config.yaml
d_mlp: 1536
norm_place: "pre"
init: "normal"
init_std_down: 0.0153
lr: 0.0107
lr_mult_o: 2.0
warmup_steps: 200
decay_shape: "linear"
final_lr_fraction: 0.0
doc_mask: true
Each number is 500 + 40 x the weight over its row's rms, rounded and kept within 0 to 999. Layers, rows and columns count from 0. Numbers have three digits each. The size before them is the row's rms in percent of the matrix's.

# up: layer 10 MLP up, 1536x256, rms 0.265, rows 728-827, columns 192-255
# down: layer 10 MLP down (transposed), 1536x256, rms 0.0969, rows 728-827, columns 192-255
up728 096:510511546513472524455476489503472515467509526488448475455511527547579489524482521586485526467499542564512532507531535499488496574507477484517529515423506475468551533475433450478496479545475494
down728 093:454418522504490490461503596502533505432538417491484503449506516540539479496515517550498502385532549520558524521517549535436495553545468495429561551517520521466550451478503482451487573535529441
up729 109:539481521498492469476449476502491560507555464539539478529432553521520524534531486500507596498432601528513491505533518581456465543498536570477508479525468454512485491479570525488470470433523469
down729 114:494545489490471490496462512518479487536501504519545503558457438529543447469586499479463497477492563498468526509462498491540491435555503480499429457526525584433474529476538559493562501454461504
up730 108:546523391498532467548504507506458581482419488478485465529463507471500580551445496493524485519448503541481505463444557589435488468543514445535559465519539488498476451478550535500465492471498465
down730 113:523438458525547457488482536495496463497424508518475459431534478526549525506502489469607491455513486497574555505490578490491493455469525541463445476491447517449433513530552535492497480460537504
up731 100:501576465544494476427494509507501549432552496460484502479474448508485541552506471464505468563512401546566544519427502482526572521416504537422501582471452549513502524454513476552523579458541504
down731 101:446557562550479477525527471505510433517377434475471449461489494564482475469590515521474460503435535454510486487538525536462489466516527509438503486617531503467507538543504533466470540567480484
up732 098:523526374474523555471518478464506530526538520496522564584514480504503489475551470446468492440437498513507502439495569491512541439535545515427444559528522490520537539515490411466566480539523490
down732 098:457527541437470541511496549473456414552579486505505472568490465562582509550445511534471516511482507527488467433523477552450503545563481439476508456460478527518532486515457589520458520543517540
up733 096:513507567468447449532559550495524528516477535524536535551520501525489526479419434453496532539465493487525558580567471493439530534559527452554449495578520445555508488508493461537435471480446473
down733 088:472445488474550469484476425514503580496450356497468444455477518497502467509441549490487475460533485460506477440446525525569445424516519537430551532495511504512535483440510442481521528497472533
up734 100:426591511513421549514483443521471479554515513499507480529557540565474539542480472464506442520461548456484477566549514568480411506454521492501536490461513470472549479513470535502516468494447480
down734 103:509485526477508495472487527524467487475465484523444497499403509464533455516513522485482533438487514494498588458483503532464535517542516396516495458467463522528511522531449511490479501547514426
up735 104:524496457527545562536459481454533552509500510481494442548528436606549524560486449482472561540478479450571485557466549564519458495542529503504406501458516542475483511516445497498482480495576462
down735 101:550482496545475453483470514566527571463521528476542460521564455414504518508522532459595426477468452500412543475499506604504527474554553440463543549491554470491466480538545521515442485519465454
up736 098:511481473501486528551570536508609493490469497470524457526559519474565507493477562510466451474507532493518476459504514561498501471518476602513533493473545539547488434550549519492475522461485468
down736 081:510488568493508428430498487535408504523560453502500546431509469549528456527494529476500567442462491525510481516506495561489488481496534434498455513462525465531459555521529443547511505496546555
up737 095:527444545474450580522536569495511505510535530492483476532526492479519509505417526513529508510579389444470515500516555518480490453431481518541449543473494499465442471497495465398475518524458544
down737 095:443553482503553527427539433526514523494449530471512486509443546534543467459597471484417460491504497504471537480518479540559408509483499516512573512520479445580485461462505424497523513510517542
up738 102:442497515491465475464513552520438445514435507418580531516479496473556526536422533468479454492404496447552507461588530578469542551539471494479409492433522476398462504517477491420502522501442540
down738 102:543523524487492525498473593499484497517520513521540534482496537581458549510482501549478515519542518466521510565472542431467493480505516517459476600460544484511545503529553575534493587534498485
up739 100:525477586535498551494552477439531592516495558500490473439478522484397510517458541526523552507486493553448528531554481437428441476481488494477527505418497491519498522565501518507549528528505521
down739 103:420415505458562503504527465453528574495464570532482397564550594497491427573525479451491569464487572563507539501517487526491546531489511503477456508512519555504534561472455492465503494421519494
up740 097:438542468514459557477531503492572450457504501441490424518530527551525531474456503463505546533524488520503463511437466519451533504495436541492579411454472517502578506478498405560492533570516496
down740 092:568527529460525469477524457502495547518492467549515529454447528457524506502591571454508398452480564446426474486491533462488507541545511515467480502517560481498479540524490542539450512515481496
up741 102:463612484469529512531591431432490518486491473476536476484514470583471448471531512542491463451434494429448495488538517473525480540547542486515501499437458559564467507501424469501468516527522459
down741 105:569475512466523505466560443454516504494452574447406474516496505477528481507548500425539490472452410474513549509494534463494480504505465464510445476498469557523549515452471586475468510486475516
up742 098:484452491476479463542479526549462506559486471455466463432444454495474473470503451479506589546503345480505507483509448502502463518505499604489519504500439497509509517483540568462501426530468566
down742 095:479520530545535474497480463445466420477489426489514558471467567454440485530485526485463501523535533567555469473468531453530447506470492505491538503510498467471494465529543404498461547567500457
up743 100:537423460460510542566462511546439481535467498509593485467420537558553536428531472526538402485489485590454469469590562512498545492425559460519504381497531504544540617470555468548450497458515496
down743 108:464481554495503539523469543445561439456475539545408502459543480515487496568555449448496526536512463449529488550484506538491524524500497507463516543548548447473495505479559482435450486547506432
up744 098:516514512500489456567481480525591496532530595542496490535507478478531493505482466469564520482475376461460542467499513503526523491512561490459465530459588519449628446452460488507490519504473503
down744 080:400515489500471554540537503466494471477484513507504486493525422582471503546604495522500458488479604538517435543514515482515509455414422489513518577536531465524537545495528450507475475472532491
up745 097:530447505473472589513451524509504498492511478487531482529430473489496471528534523531522527458443541524543500511458492504483480465490522488488463508495497500388541534517475447503589471455518443
down745 094:583436447494491514475552548535429532482555559486517480469404510466453574491536538483496467449564461486465516491506532462508568541496573511508481507504509501489464521523521493500521504414522554
up746 094:508486490524491537497499482511508439559527446497506486489417577482418575476548467453503502537529521488510460561475508486492469475455424435509481516472490500444540440508500519446467491524472454
down746 089:531464503440523461453519536486518528524491556483508542563523565565560442580512572486526523438484470560494544479519470487572506465529549515522510498543527471525461499570471504458513523516533455
up747 101:380504549471525457575541523471499495494510563517483483523512513488492465503461538391530547475503446555476510456528510471573465460563515536485486471457470498458488496474539522481492475528548489
down747 098:432507559483447493463452421440479476491412488576508462553473592521539564545486492476483551507466470564491568492574435465511510502463565533490455571509424488483465441502521529515531515463516555
up748 100:482497517533529538504519419482537474550472531524538459505528487535469505430518506489439486488513489496489528519584569616450525466454415468532519444552527547512529546518515462454478494492515493
down748 102:542519515552522460510528559506419491560412461533463593546506528473497507537475469532426526472444459556494528510446517542488462498521521478511479489505455448545487411500465516496558454540445473
up749 101:423545512514488454509498454684518453542474493569538524440531464473478449524469479492512510469483478513500561578476513473447509489496503535451568497416496476489489474566547517642523564527450493
down749 086:555406498487472449507480455491442547490446488419537545603468516528554467464508493465504517540551504519505513433430491529511530587496476447517447566480547524473470473429546545496499458470500407
up750 099:477545489419522506436521542525508423511536492485534504481501470532444489524463450524488494461492451467518531442476514483550417453474513475604486475453460532519519508468512503527509449517513494
down750 112:535538454559544512545520513527461494539503549496548541504533499378582482552535519607606506459519505559498480530491442521475534561527525558474459504520467469493506488556479512541463552469534421
up751 104:458470501472520472497512502551518570451549538513542483486473491458560509534438509527537512556520485489462555472632495541466487520440456454524468507457520474391516498521530466521475483559460466
down751 103:486481485525520493409499462570558601460422493528531501429456527499543484480607495555544396569541531615530467455570476516537581471510491512438534550512413449526510519478502504450449482462493529
up752 097:477488483556523478467452503471550623505468483562513530518495507506487511448516514634514492518552498490560491504465458506506490462486512465482497466460520458480528607532456557518546556505455523
down752 102:484456518459507496535521488530465487544483547518527481540497482516554484511486453531438464512470450491474556452486518519467536487435472512501502542547541466532468410533517516485504534473474505
up753 101:471445498413479448494538537542480505454508515446456500468465541483520579544467442587489525511529487480541535438486494524468527445539536539489467502565438469543447534522518501424465520472474473
down753 103:475526497497558534457493443485425438533465488528567526507551460540531486464531483505556497468540470471419430574471491477498515538487538466533485489481567521468565451462460480486553504547533509
up754 111:536462428439472542539480466494527544499478528521442419558496562513480513526552508481491458454496506457529452553482488453483498476489477435569486462539562549401552496497478541530486505474468504
down754 115:539502485487491524499473441477493487503589516498441515504517533486491586491507443550471487497490481490491497494493525573459540492503576509534510550525489586557549507430553460497419535559545572
up755 104:566533438465504512513535558471448544518449473490509504498582534447474505488441533511559554479532529508515490516483480494479464535510511493474558531554487421559526584521463518510498474489558492
down755 104:433486524542439512496517568529513484441492497518498526459439559517487545439525524453476543542487565571481467539395480462490517521470480515556480409556560538495458473501486492493583488507481583
up756 096:474534491531475486443543430502494536460429520490517431562512469438405489483498436523531432460547501481480569475513502500475500432488487532558523520517452508476521532513476474491582494524513500
down756 095:532483460468467489525453464471496544511492541458494429438532456488448480556512383455469412543490527499512466490529483492543500477482529489537534463445503495476476564523479562511509489475508467
up757 092:503505469499453529399540533577518478515535495535518484527499491495499517522536488533520489500465557491493540419584515538463518483520520493469482534518511551489589509566444495541476604444528544
down757 086:465540483509512521603456445470470556454464524609526513487484491481565460487440580483478487488493543463508559526432473516479501477456478505562493492451495450458458515513564448495545487551524497
up758 102:486495512535513419494469487529438500478459519510517490521496475555437483533494532450474576482432504476518538511520586512539556472581446530492443504466550481415467466508437508461498555523413450
down758 105:491490532535469457559599516549489517479496545491558546443488459490489510540482489453525522468456482503489474561460543543527540525568574572491484497458436451476518507455475583568525432464555514
up759 093:499440501480471540517506553581502477509406540562500519463494506491516497521510551508512565491544521385493413499502492481456483539484521538565524515508526466509538547496417415547506507476516515
down759 068:518451460449524484524540541525449512547459522515558477467465490479434449482552523516473478501474499514508498505525534544518509552497518486523510553563522455509484493464490565468535514526458446
up760 093:481554531499490411469554514560517501442512468533504522490497476476506485484510474557481480425494502491500499500523491462532501506566470451425551571500549451497533455536503506552569439516525469
down760 097:501508503433586512540539498487463473452492542495497502569485485427508541541483507469516514515488409524498527539470547542523534547415491519444539509548542469577527484502513488455494487552483454
up761 098:512515512516529571461542513397470549406466504516468520455456511486508553475444447510494445530509556508480540502484492442565469426491491542557469529534514459508480471488455566469466457499481520
down761 093:456442513453533460450499507541491534486504462500461416545482488494430425567509441523594552457552522482510449479472562481534560556532450476623528478455493535479482485528471571496534530415525509
up762 104:528560503523510512504485494459516505526512443499499515524514415520488459507609502531534446499480522534451500507422467465472496475493492566480539438473555487523491501497556437584531529498499486
down762 099:524593483528521503505520453513491586460512524514517458536519547531497555457417455443460509486559478543570509412524516522519545530484466494455473459462425507521507489546496482450531530497491414
up763 094:464445521495534506499513517501447499495464527510464471548501484472545460547515514460556537432527537503506490524465508476494512501592559438462512561497577472534466474459504477467468543492499523
down763 092:560492509511526458460490515504504504537527461446482500416521527519504522533463474530526566480463551485526499479510519478523518524518444571523461446491471539506431559503514505529512516472583536
up764 093:444530461497407507540547613530469450473548504448540454507547465494499532542445445487554463499464510463524456477522454482482514484424469430524535515489501478508507448539540452479542497519510469
down764 087:549489482490580504516502508458502466526549562487498500483476552442516399519483561518442506536538493513486487530525542569510539459526482513468547506522469442489502580513427442510483501481531487
up765 104:526586470538476494513433477542464588408505422523532634483487444502490517606525499523523440559506453447522516523458506482478509497556459502548516494437552492470506528496509488472561455484495457
down765 106:458539507504598435446564545488516453459510528515505482479516481472503534514486457481495527494495501477507494534545521541443505501534502496477480444493458464572534495498494530519436509557459474
up766 101:542494528446449465466584512462484465501513527454522476525450444510518423542476468492569454463492532542475612508534491541485435543474504499467477520516508532494521522514486496477481500530530506
down766 099:491516460488469467537495454512528491532492562523515497514474520510487539451521487527535482422515416518506520530513511486486475466492485528531568489449499475519436498535546419500530434524570464
up767 102:479553421510517418520533499490520516526514505442459532452534458459509472594472490537525514500470445448494426466485504487461482509443548510588463484448496466500535554432488507498542555492489462
down767 104:532465586514508530472463465567419459481521502488530402567534516526460493424499490485444577468494508542522591558474503456477586525559479510399516517530543527521483469526480431489503541477492514
up768 099:459411585571486439432517502450508495519486496540545478538472537488469503551542520502516503425463481448501571541510487492466496539540517479556494492532482485558514573470470481524501496479586505
down768 094:515527522514525521509529518544521485462505523541504526508509518509546442422452513491546499469455408505445472495544476467543452435503528524475511532501600471478511487511498495504489460405515541
up769 109:470559471512403497484481509507557552463551527497527459432432485506462533507548525496559476443455427501514428533495518465480457514494485512504486565441439464486497434534608567561555474461475531
down769 112:470453424500556496513494591442447498446519508506491604503493527498521517571496494549476542498519483576470517503498486451458507527448495536477533533521559491483554473460514517396537484514545544
up770 090:551572551498476466453514501423537402583516520525503442488459513488555533509520516560403582538475581533538518468478557506511565544507545492533552450542467520539487522519561495436474576453536513
down770 093:544554480408577514530526571594481507427437471506531441516491446525555497502556504546580475478514425541482476472497503484516444512479556448449470481502544435537513471487461461525506476546526437
up771 099:497528510545494519484479505599516543478497460483484429529525478526535501579533507524440432517519505574560573529450534538491486555428421423491426525509495486501477424517517510508509531462498549
down771 102:461476527593512547481534544504545560508476490465533507452502483441495566510408488495530541510474448449519517487434559536513558546473547489509533456445585472509432541490542529481498434536574515
up772 098:461517463477463532541500498495534436439485403435495477556532452512527397456595438480494549490476440486464548505565533544510538475519489557475497507510500494477448516489559554484447474507467475
down772 083:485454520479451523518557548506483431480525489467480469432540392527442548495521527440473543449488487523526461472541432458512523508526501515421471501516505543501482441520457485495511459542521549
up773 100:508471500518457476508487500513436519492487515497528515485431535554518517434469454454454470472474471543494590457511454500484462552513553551496479543456472466511453465534542521415488529496520480
down773 106:523497478480482495539511486500580499540486543532490551478448481528515489505521458459513460431448544576521482452516515546497522469511487480497523473497478512464394585524466434584502480427560471
up774 107:506497558467471529542467530445421455512429388538519378527548532464543535525464523478472542471474535488528520495484491475517466486516430501496443525490463422493549521503512528480530510575474439
down774 113:468540504525538449475502490456448518511503520486424496461541528455496505508429506512505472489529480520536500499503540490521508530460593417444495488517533511469530523548439468481473494516501514
up775 101:508441396505533477495503514454476517507467441536453480541483435531405555527463451491530475523486396557495430513497530494528557467485546508503507500464527517488543455434466477408503497584551493
down775 106:479512526508540495508462468529518451528445515484519503482463449568523504486436434555471436574524509452414540514562570486559422461536504578500521609512474502501545505514499445450432501438587538
up776 094:481500543538495599461487544459572485572528453505562505503525478545445465466518523495526499499569454493565488454475467590450505484443483519459517522543455498521533434583569468423491446480488510
down776 091:477508469475495481489578523578483480462512508497414430565435502477499489552459431492476475519468462448524589452498431524431506488491430541434504519544514455505513570545489526572605489536512499
up777 097:545516508509527457498507581492524506488455547567511518463548546469495505425510445524557506481509488435525519586552525481417538448427529527523450486464483560495516479536471553425504476518593450
down777 099:480463468420517480516519499530576455477526464451520527460512485471431525489456398497527468552474583554482519518502508546571483517512594442567602489522482484485489535465500552524566588486491500
up778 106:509485557430417516527477443564470572476502576476452489522510535480492502581480519485483539513491512450482505480457492537524506512513474484461567505505526473542515554508489450465458477512446492
down778 099:422515529500470513451543472500547418502489521525542542499524521514473510477596457483495481503534514553492472494481566553555457530508489506529531518474490526512471411483533531427498490406480461
up779 089:525442441469486519471469475445595490405517507452492467489494452544515523520535515536496481518498505500511467525599469481548543434569419484547509488462503579514458473510532529502506476483504504
down779 090:526550518527490554573491510523464562545457486507514468528493458551544542538450463427528456515519491463455513499400529521518516468473486556506452530516515449524496502520488389581502502490506493
up780 098:507468510493476480509496479520501495593516496448543437507544477478490385452501559500492420448518426434593483439528511481497501453467530487489526496449448474509488537487492523393522499530536501
down780 090:482512550432494469487524510559573495434426506533487514518567467527417487567500556498493526521429576450489512524515484560437494559556474627508503528524497499508503504480488442602519558409449475
up781 093:502563500628508506531462524447486497486468537478536506526497461567546504486512457480537509433485545539607527519501517540498448468508546524486429529477502508523487483485517487540474517518467559
down781 099:500489466447477519469492528574488444516535479509502498467470531498459477506512537539473516520488506471432464546522467446541504499531467496495508448464502471540514563490528490491473501541465440
up782 099:545485453464549511499523609560489507468539539506479487477488549519492498532465463488487470500508515493560481509489461582489501465503509486475457600490478415481513522510456453467511496456521473
down782 103:435485565507468508475454471531539475453471547453497516547480441366484552524556506464553511473513475516510554506521460471477526507469469474563551482509534526578521491552509473482384470498488553
up783 104:517533566483490456517464454551537532528515500541500528466442427442393448513460443500478402493503525474502550429470538502497501512490480445472505532574417569393595524563444453507528488494506489
down783 115:500552495414517478500456508457560471484483532490477545515450514418508501527466493465440512455491509506464480509524510474499482563436562464508488548463530506515477456472530485612429513486467537
up784 104:490481483502522542593481526431499565511474548483438536541441518517504457440489519525358520533462509533484417511449505520501491494507504566502495478453451480461514501437559506438487504531459491
down784 103:547486458560499434461514497571526478571495552421418462497490435487521477517457513485537494476505472464477510550509490495499473441489487613536453471565480574545403455503481502480508560506512538
up785 109:476562511540500506504465443533521521550433458529527528529528510513572482526485552512527503507555475510580520454483567473545512478529546485541420465498474511590511532493434476524512533417520544
down785 113:533506506465489470537483453498478500519487517531493506506472476516519537449514465510512491484521483510501473522495467503522504514456473469446586565484572485461503456492425400482486492473434548
up786 094:520516485540518504498447515543496511533525536502466546515504470497522485477548510547426497513458519527512509489499530537519540427497486462509494472524496502517499556464453454549491501499497542
down786 093:476522467469565498462555514547546506370466546471478528501488532489547527522544538475529527544522522473545513477515436527517502584515363501487520513476536508447454537480508449483427512496542560
up787 092:493500471471499522460516461465468435472471423467529531513459498490537542554528514534510520494473587520510564470573527504524450484492523508390447544475527504537553493499439564518481514487450470
down787 095:595504504496457448529475446483476462397482518535531493480503521537385486471471576589451578450451500466454469454505485553459499550435488560550579433517493491481539547442575462546495448529483451
up788 091:490520430509503564514656507513486505493471491537469517439500512504527503482496504497404520495512473516428575523492473519447477421531525429466557541485529533503536561506472526479541566534557450
down788 087:530452496507507516448478504523528522467540475415525560557502549526446540488585522459513553562566494423530458510517522504475489551430498536487471454499482485490442490572543526460501438487482470
up789 101:512517563492505563476510549559496529412560463459495496537528513534469468517541487470547506495457448477487562465513526486465467494472420482512500490522520462448536553570468439462511550530489477
down789 103:475531483489465530460452418529487496495518444536550566477543549504540554417488506525465476458513446476471551505477546489525507512555437519422502522474541503441447477493582492524507481471581532
up790 094:539453531527475578484526501547492452496498520498571438474520512514439471520521513529491583541464442513446539569471507517516470484496512585477487567539456499491527584498498388503508497567466469
down790 091:456493486497548502543529544542559495515463517465478578479455525528508477475532567502492428430562518492484416478548519543464449490492473490543511515475527430518491361488510546491447513422467506
up791 115:500498505505476499500459581571552498559398533508515472509536498479502519500526544607480476533503520494516499485480517529506481566500507498480586504494570521531552524478485527488476596544500485
down791 060:518480494506554473523491492537511537521498494569467539528466493495491472489467583499507515511532492500509482518472497540524532485498491500517487549494461518532473474495496543511585495526506533
up792 091:536546484525510514484503449507469499504464480576481530529513538496515571568498469572408486524461450517525513350485501539498475449555467467539441430485507548559514431494511520581451566556489546
down792 093:542444410512421436473533484517584572541536523454487493487464475494524475537487455516497486536537567495488510492559495460504521519509522484490541558500539431480454508569567505451549520566505454
up793 098:444460425464409470526498544530472486505463516502549508421577519567482514543447503481554578519415548489527441502530513505521472528556513513518510462538550384444493453525572365500448497548462478
down793 105:560468565498548515461500462513496474551516481540500414611499470465490539474541454492468488542487462483545529483509468477488505465546511495522463506511493488490571558513488536561559461445514515
up794 103:558488482521486567537510492498492544501442469531483479481478403428541559449445515536477439573531471466503524534469531432402544493521517543527485626559585583528552441512496527495505496511520469
down794 110:487460504501525473544465494470494549464476489533475458486477520506528553520482498499464534545539544478514527467513472461523457539492523558559489483452502425462446606449532488490533499537524433
up795 096:530450506544492503583460510473454466455453519469527504506541555584487445507477496434509506465457497501501434555552522482512528516530495488545516543478487476442516493538531544514575523496496497
down795 095:515590462510497554538494500474487506560518558515470522504573428484483507505511452598505511553540505449460490521453529545460523472455550527479519475477539521473534491485471443433551440554531529
up796 102:486535559549466454502591495465458554550440487565466494488536440532578493461508522514473511450484480554517520499552478543480481501452511511533480564525497539507520461483465497401542473507506475
down796 105:482424492528495568499516486456462518479400482490521579475527515404499449567397539499479518441519557554593456557461509420534564533529438489519514457549457477480521443517481505471478470552473557
up797 093:515452492555483520523521510464484465500462501483531519535452458508540521470520498532504480479508470527569467454585429503488559527498481507475476494494471578454552496519507471447608467564546550
down797 102:451477479496523418526495484453467456575495461521492462427522492507481478510482511489519492469474516477500487541411486442465518461543473529508501526469486524449438542557546435499419496474536431
up798 100:477504424462485531433581460483453476461487535530529470542467509473554469559480508543425503495508497534542488519581573495537537500493488541507487524514489485408460480521448524485552450550465536
down798 109:563527517523593478555435502519496544495489485475520522455494512459508555494520528476449555511432521521506602546440544449467535469510530461523567461471536465544536571448558458552553570484526495
up799 091:486453433474556452497477482547535510512487498509502516445529532494509484535596567495444448434525531460577454525512440500473474549502524459556564556558463521503559469414449499498572522498525472
down799 091:426530518498503494437542506469481566486467503517485574504551571489524535462462462498556501510454593472440471519497464413465451514482576495468446530459526563478530575545513503464522512477526510
up800 105:541584510537507490452462501536502530487468523574477573446531443464548582528528434462512467556511469483445500566516528454581534469542538499475495465551534469407506533524541588521516524531472556
down800 104:647491558490504441534489498487408455502546462415481515519512502462446502469469557526548440412527485489440515432468507521503520484449451442569555481510553516549451523540534537490484566490524516
up801 104:469488446562542523504489520537452554527523543546557545497476568457566466530520496500532446486514521484521503516494509473441586552544517526482520534485475483537524491484465495488506443429449474
down801 105:490547503494545486501437475532459526522507561565535459467436470529504481519495471497516428492555582522418550492466465499526538539507542510486420572421523486455477541481562483567518461554526527
up802 103:558505534475415457502525510509479608450456524449436438419498548581479410484529548504540513517503498425526540571506544521548467512496426543463520608482477462515490525492606532503520514435484511
down802 107:502535494513479470530487426510523485547517577512475480552409546494497580526529543504474511403487532518496518535495524575517454495533561489509455547431497510489434521421521489506550429511496486
up803 100:490449469535494503518505492475631500537509490560543529495463487549466487498414512472508468456509476521572424540498576444444524486550522454532500559503589551442497521533497432478541504466595535
down803 100:497400504486442501449453452500518536510523457536487476504496516465529484513553452585481511559445492496409537490519453535548448500539508490544533509510405472597472456523545476490493533516463567
up804 099:381466566525507493454463572515475540473556511454543441427494436490569479532444494517499415485513456468475463436501471442474417528519486555462514494511546561456443522433480539512437549467496539
down804 102:563550492537475503577513502497455533489522550521493519536535484420514545441534486451516508448520518465538475480606546517518482507537565519470480506491506424458536466607527489541532447575452551
up805 114:531457499486510514489536515478505576454423399599524565522434476549550522469580433466470529612406500509534521545511500459451534435565525486526481511471490590486481485475501460545498477538539496
down805 119:426556559549485521495536450509497467486435490510463532534445502431544491564463488506508543463481493468555503494488527491485529508542562505544524450579547553506452491497551491584462447485498448
up806 101:484461500535522506492533534539493487493479426531477533469499491477516491452568451422508537500558509489522472531522545474516501554508441477479482522507538513470467468468501433523469527538458520
down806 108:536572490487530473414509511597494505507455489531500469473561482471529470500421450647439497488469477466447574536465483491457476578537495488542482510451456415497519562525528499449470472520500479
up807 102:504493443435450540453522517497423448490595463475483487492493471522461465475493505497462425448411510444524545504577504556508426508473562442407576541533477534506521506521488511520463491569549475
down807 104:507562545516416503554446568517564500494509537457584464492563458516557543517597492532494547520525528497475473549479519474506444585440546530492566500540508453539553544548428488491502470478485467
up808 112:469502482460476475522495492532493475492513496518421458484567496503533486480487540458468496504480564472424405558535592467491487474581524524556463458542536501479437442487504436514507510516544486
down808 104:569439499493419439464482452534447496488501472460514493535551462566517508469540574571461505434531519561450609427558502541528519481455486485552505486516449534501505502476474501455520463511503442
up809 102:489504521595426505534611467499500544525507484468487484507460484505503488483552487501491431520464560538505454540423479459490507571549492512476474464518433487556436529548447499521492534504528545
down809 103:485561564466460479501493543505472538498508600488564461474487468480513532513477498537490465522498577495554473455489561494528515500532479515528531472551483517448495463517488504511548592486465485
up810 095:532559490530501488499451520479474471520439567499551514512458525465424532503498420498541440480563489490490516478490545484490537549512539480521559464602504539485499490526563506440498572540445540
down810 098:513488458441557487471534477482509498471584500486508476447510426533574533465507490449505489460474487577532482487526483460472508505556527508481504470468513536475565547571483505620453421503509575
up811 103:569402488578511505498486515464506458607461553506435428423459485513539452455466498511528515490466498485575521512534527496570453477503498546559507465499464455534464467465476556533576475484495496
down811 106:492474511462494555416505493510537526473573583499404479507486501476506551535567495529485511408516467498452475492484498425522525520580511563468410552467489584494480516503524532501494471503477542
up812 103:536507583483512469424473545578516446513540445538483504515505572483517525508498530467506463530462517550449495533476512576536510451473544469484571491489444534481586480484555391565507509437474457
down812 109:379505494474491507562481508477497552541504441469508548442462496497471555560482536506430476402461501564532494491558521523520508502424573500571476522516518473592487508517571549451490547485453470
up813 101:457461474448517478545474547491526484470501450541487531473489565528496497518522490465524505530525518489530544488567495468512505514426515465446452525401481510444446496474456463531462507465489527
down813 087:526508452494577533516525521465614542445486525508439516556507522500461538531513587517531532432505537513604470560524459433476457505461446535594497509499545459478596515511572544477492548487575439
up814 095:550544474476443425400486562572535553497456504480527468459499448471482442517519487494493508561530509386449526498483516368543469595532498497498467544514515509453530447494453417491527518515518528
down814 096:450515554545532483513483485539488464515435491524499603482604515468501473516475378512505469462504523536541507526436500522487595572539504430578469513506520514453493508499488466504455516496521528
up815 096:508473461503553469459570494479503486488551496537440516486479435498516471518543521516553527480433513512475517466483519444519586518457407454485527479505482432531535496480484472490511480456454580
down815 087:460534438526470482476500539522579448575524484548545497538520547500490472479568491479511476516536408487424476524471509552476477505443590490540518502513500520519522454484577501559542483534566473
up816 095:454555481443525526486489522515566536548486488519439513544471513423441508499457458515539519498531562445473536505423474486496485471427496525619536537529446418507468460521448473510474588476460523
down816 082:506532593547473499541585467498540465465494590550478502524479561495456507492540501500589491506480533535543473508529532536479490522509492499440519539433401538470525521581534455483499514532520476
up817 099:445503486469474521491464552463436505521490519427439527480463472472475494464482590464485503498569434479504399464500512499534462469556510486489549523486539482509483509542441475523559481498455476
down817 099:524524534434500416530556492514487443448493517458578577541492458578543527459495464457494494472499473547457520530471481505504473490440522528493440527529510481399486528485526455464530509433553516
up818 102:608530478526457502505488484464430516432518504424406578456529450477499565534548489478568491487495516532564483531462514566534501465458469473492514527464494487478504483441431545470514470442433464
down818 110:477518451511488549570512419520565491510453552518535462520392513548560501574510499519537503482410513513468479564538543514508478446484452507491534538441582485552551555496531477492542518532492488
up819 104:527513521423528477488524529486462543488477495483497473462480433493510560534578529548523532517508503454468485408504519543513406542521509452454445525507450534514526463534510446552524472540461586
down819 102:527537550469451525514512524471468404538465493491490527404561500476539546513429519422469414476501531553478553536431470545496503587521472497481419467542507503494443446478511500441519455457501445
up820 113:505536487589546521532512618520476470520524527518486481518382509498489481494553413485529480524493536457491527501485495563542569498478551523577484532540501474542534488424489447527482473497434508
down820 111:495521511621500520457502500525470551543429496420530522505503523495479535520450464521507606485519515523513502485531477570468545552522551595549523543486497498591464540459450479551436467506503576
up821 098:549535477538485533528513533504546502533536531452536513483491547520507531501480467504537529540501498496591441513458453452429499481558528516553460539501575478579483507456509485501559527427484500
down821 095:412413478477549498470546438561455546515512484499478436516502432553475465466520482486430507528591505463439515536528448588508506507481447525484482472438593527448484557503491504534522450536476524
up822 103:473509525507553502514514488602477486427540485490478467530509457525495462525515431548459375482461491520498518561540472540562455486442480509447407480517465528431556519466521480551501531488465533
down822 106:524514554483473565422510388466480449542515506428519497524535525532529461509443507482503482497547479504554494498457498449487568441553568530467444435593595514503469478552467465495459419472423447
up823 100:563515492542531495556541465448513538466533561523559496457435516494542516561494491470566437529491466493486554489583503446519433511474507526495422521564451482522474464510516443493472534523500476
down823 099:495492501478534505557488523560535509481481452448445504560515508439480446460538560469484434538537430560486509508539537501524523401452433547558489438429479502572489491451501539502578501528454504
up824 095:500524537513584442586452550507510491517508483450466479431488556558529544500475523559459510505505460511524467529454450500524431492546574568471508477448489541496495505439518438572476511504448516
down824 095:550510448517508455512467536486587518506547432490543531523443494464509569441432512512490549517476479529485465448513483591495459454458453525526502496479525557557549487516482446380459545519493538
up825 093:517512552418528499561488522509516511504526552514481496508433442462467536503458443502476481528555489555506447523522491518461431501484487501496448550513505490560574498552529449488599503511564427
down825 092:455492489524522478491527506535519428476494417453510502558534579543457496529530474524462471481422443444491508463468577541517540540460519566440514459507511442472452491518548468524455508516428512
up826 100:533614523468476550544529454498525544580584461467479476552469429578489485433494468493549587490470468485506448538493500436456516537517436504491512498515507515466483469461497523519550477428487522
down826 104:490435483497490502535521576572518454510503426497502508487592481521474499538453510465512552528510451486489475599527474484498463537514542529520441434545481487514471499525493477502444430515502519
up827 101:454434509542438552522470436481482432504536481501537458530469471480408562537471465548438504523354498541457501467455547517524507553514516517540573491481549411495507531615505469494484488488624577
down827 099:518524574470577562497527488518484474489542489534457465456543456437482507503541585517597511538515536549549497440536549509433512505481468484499476490511511510524522503448511516535526545525469451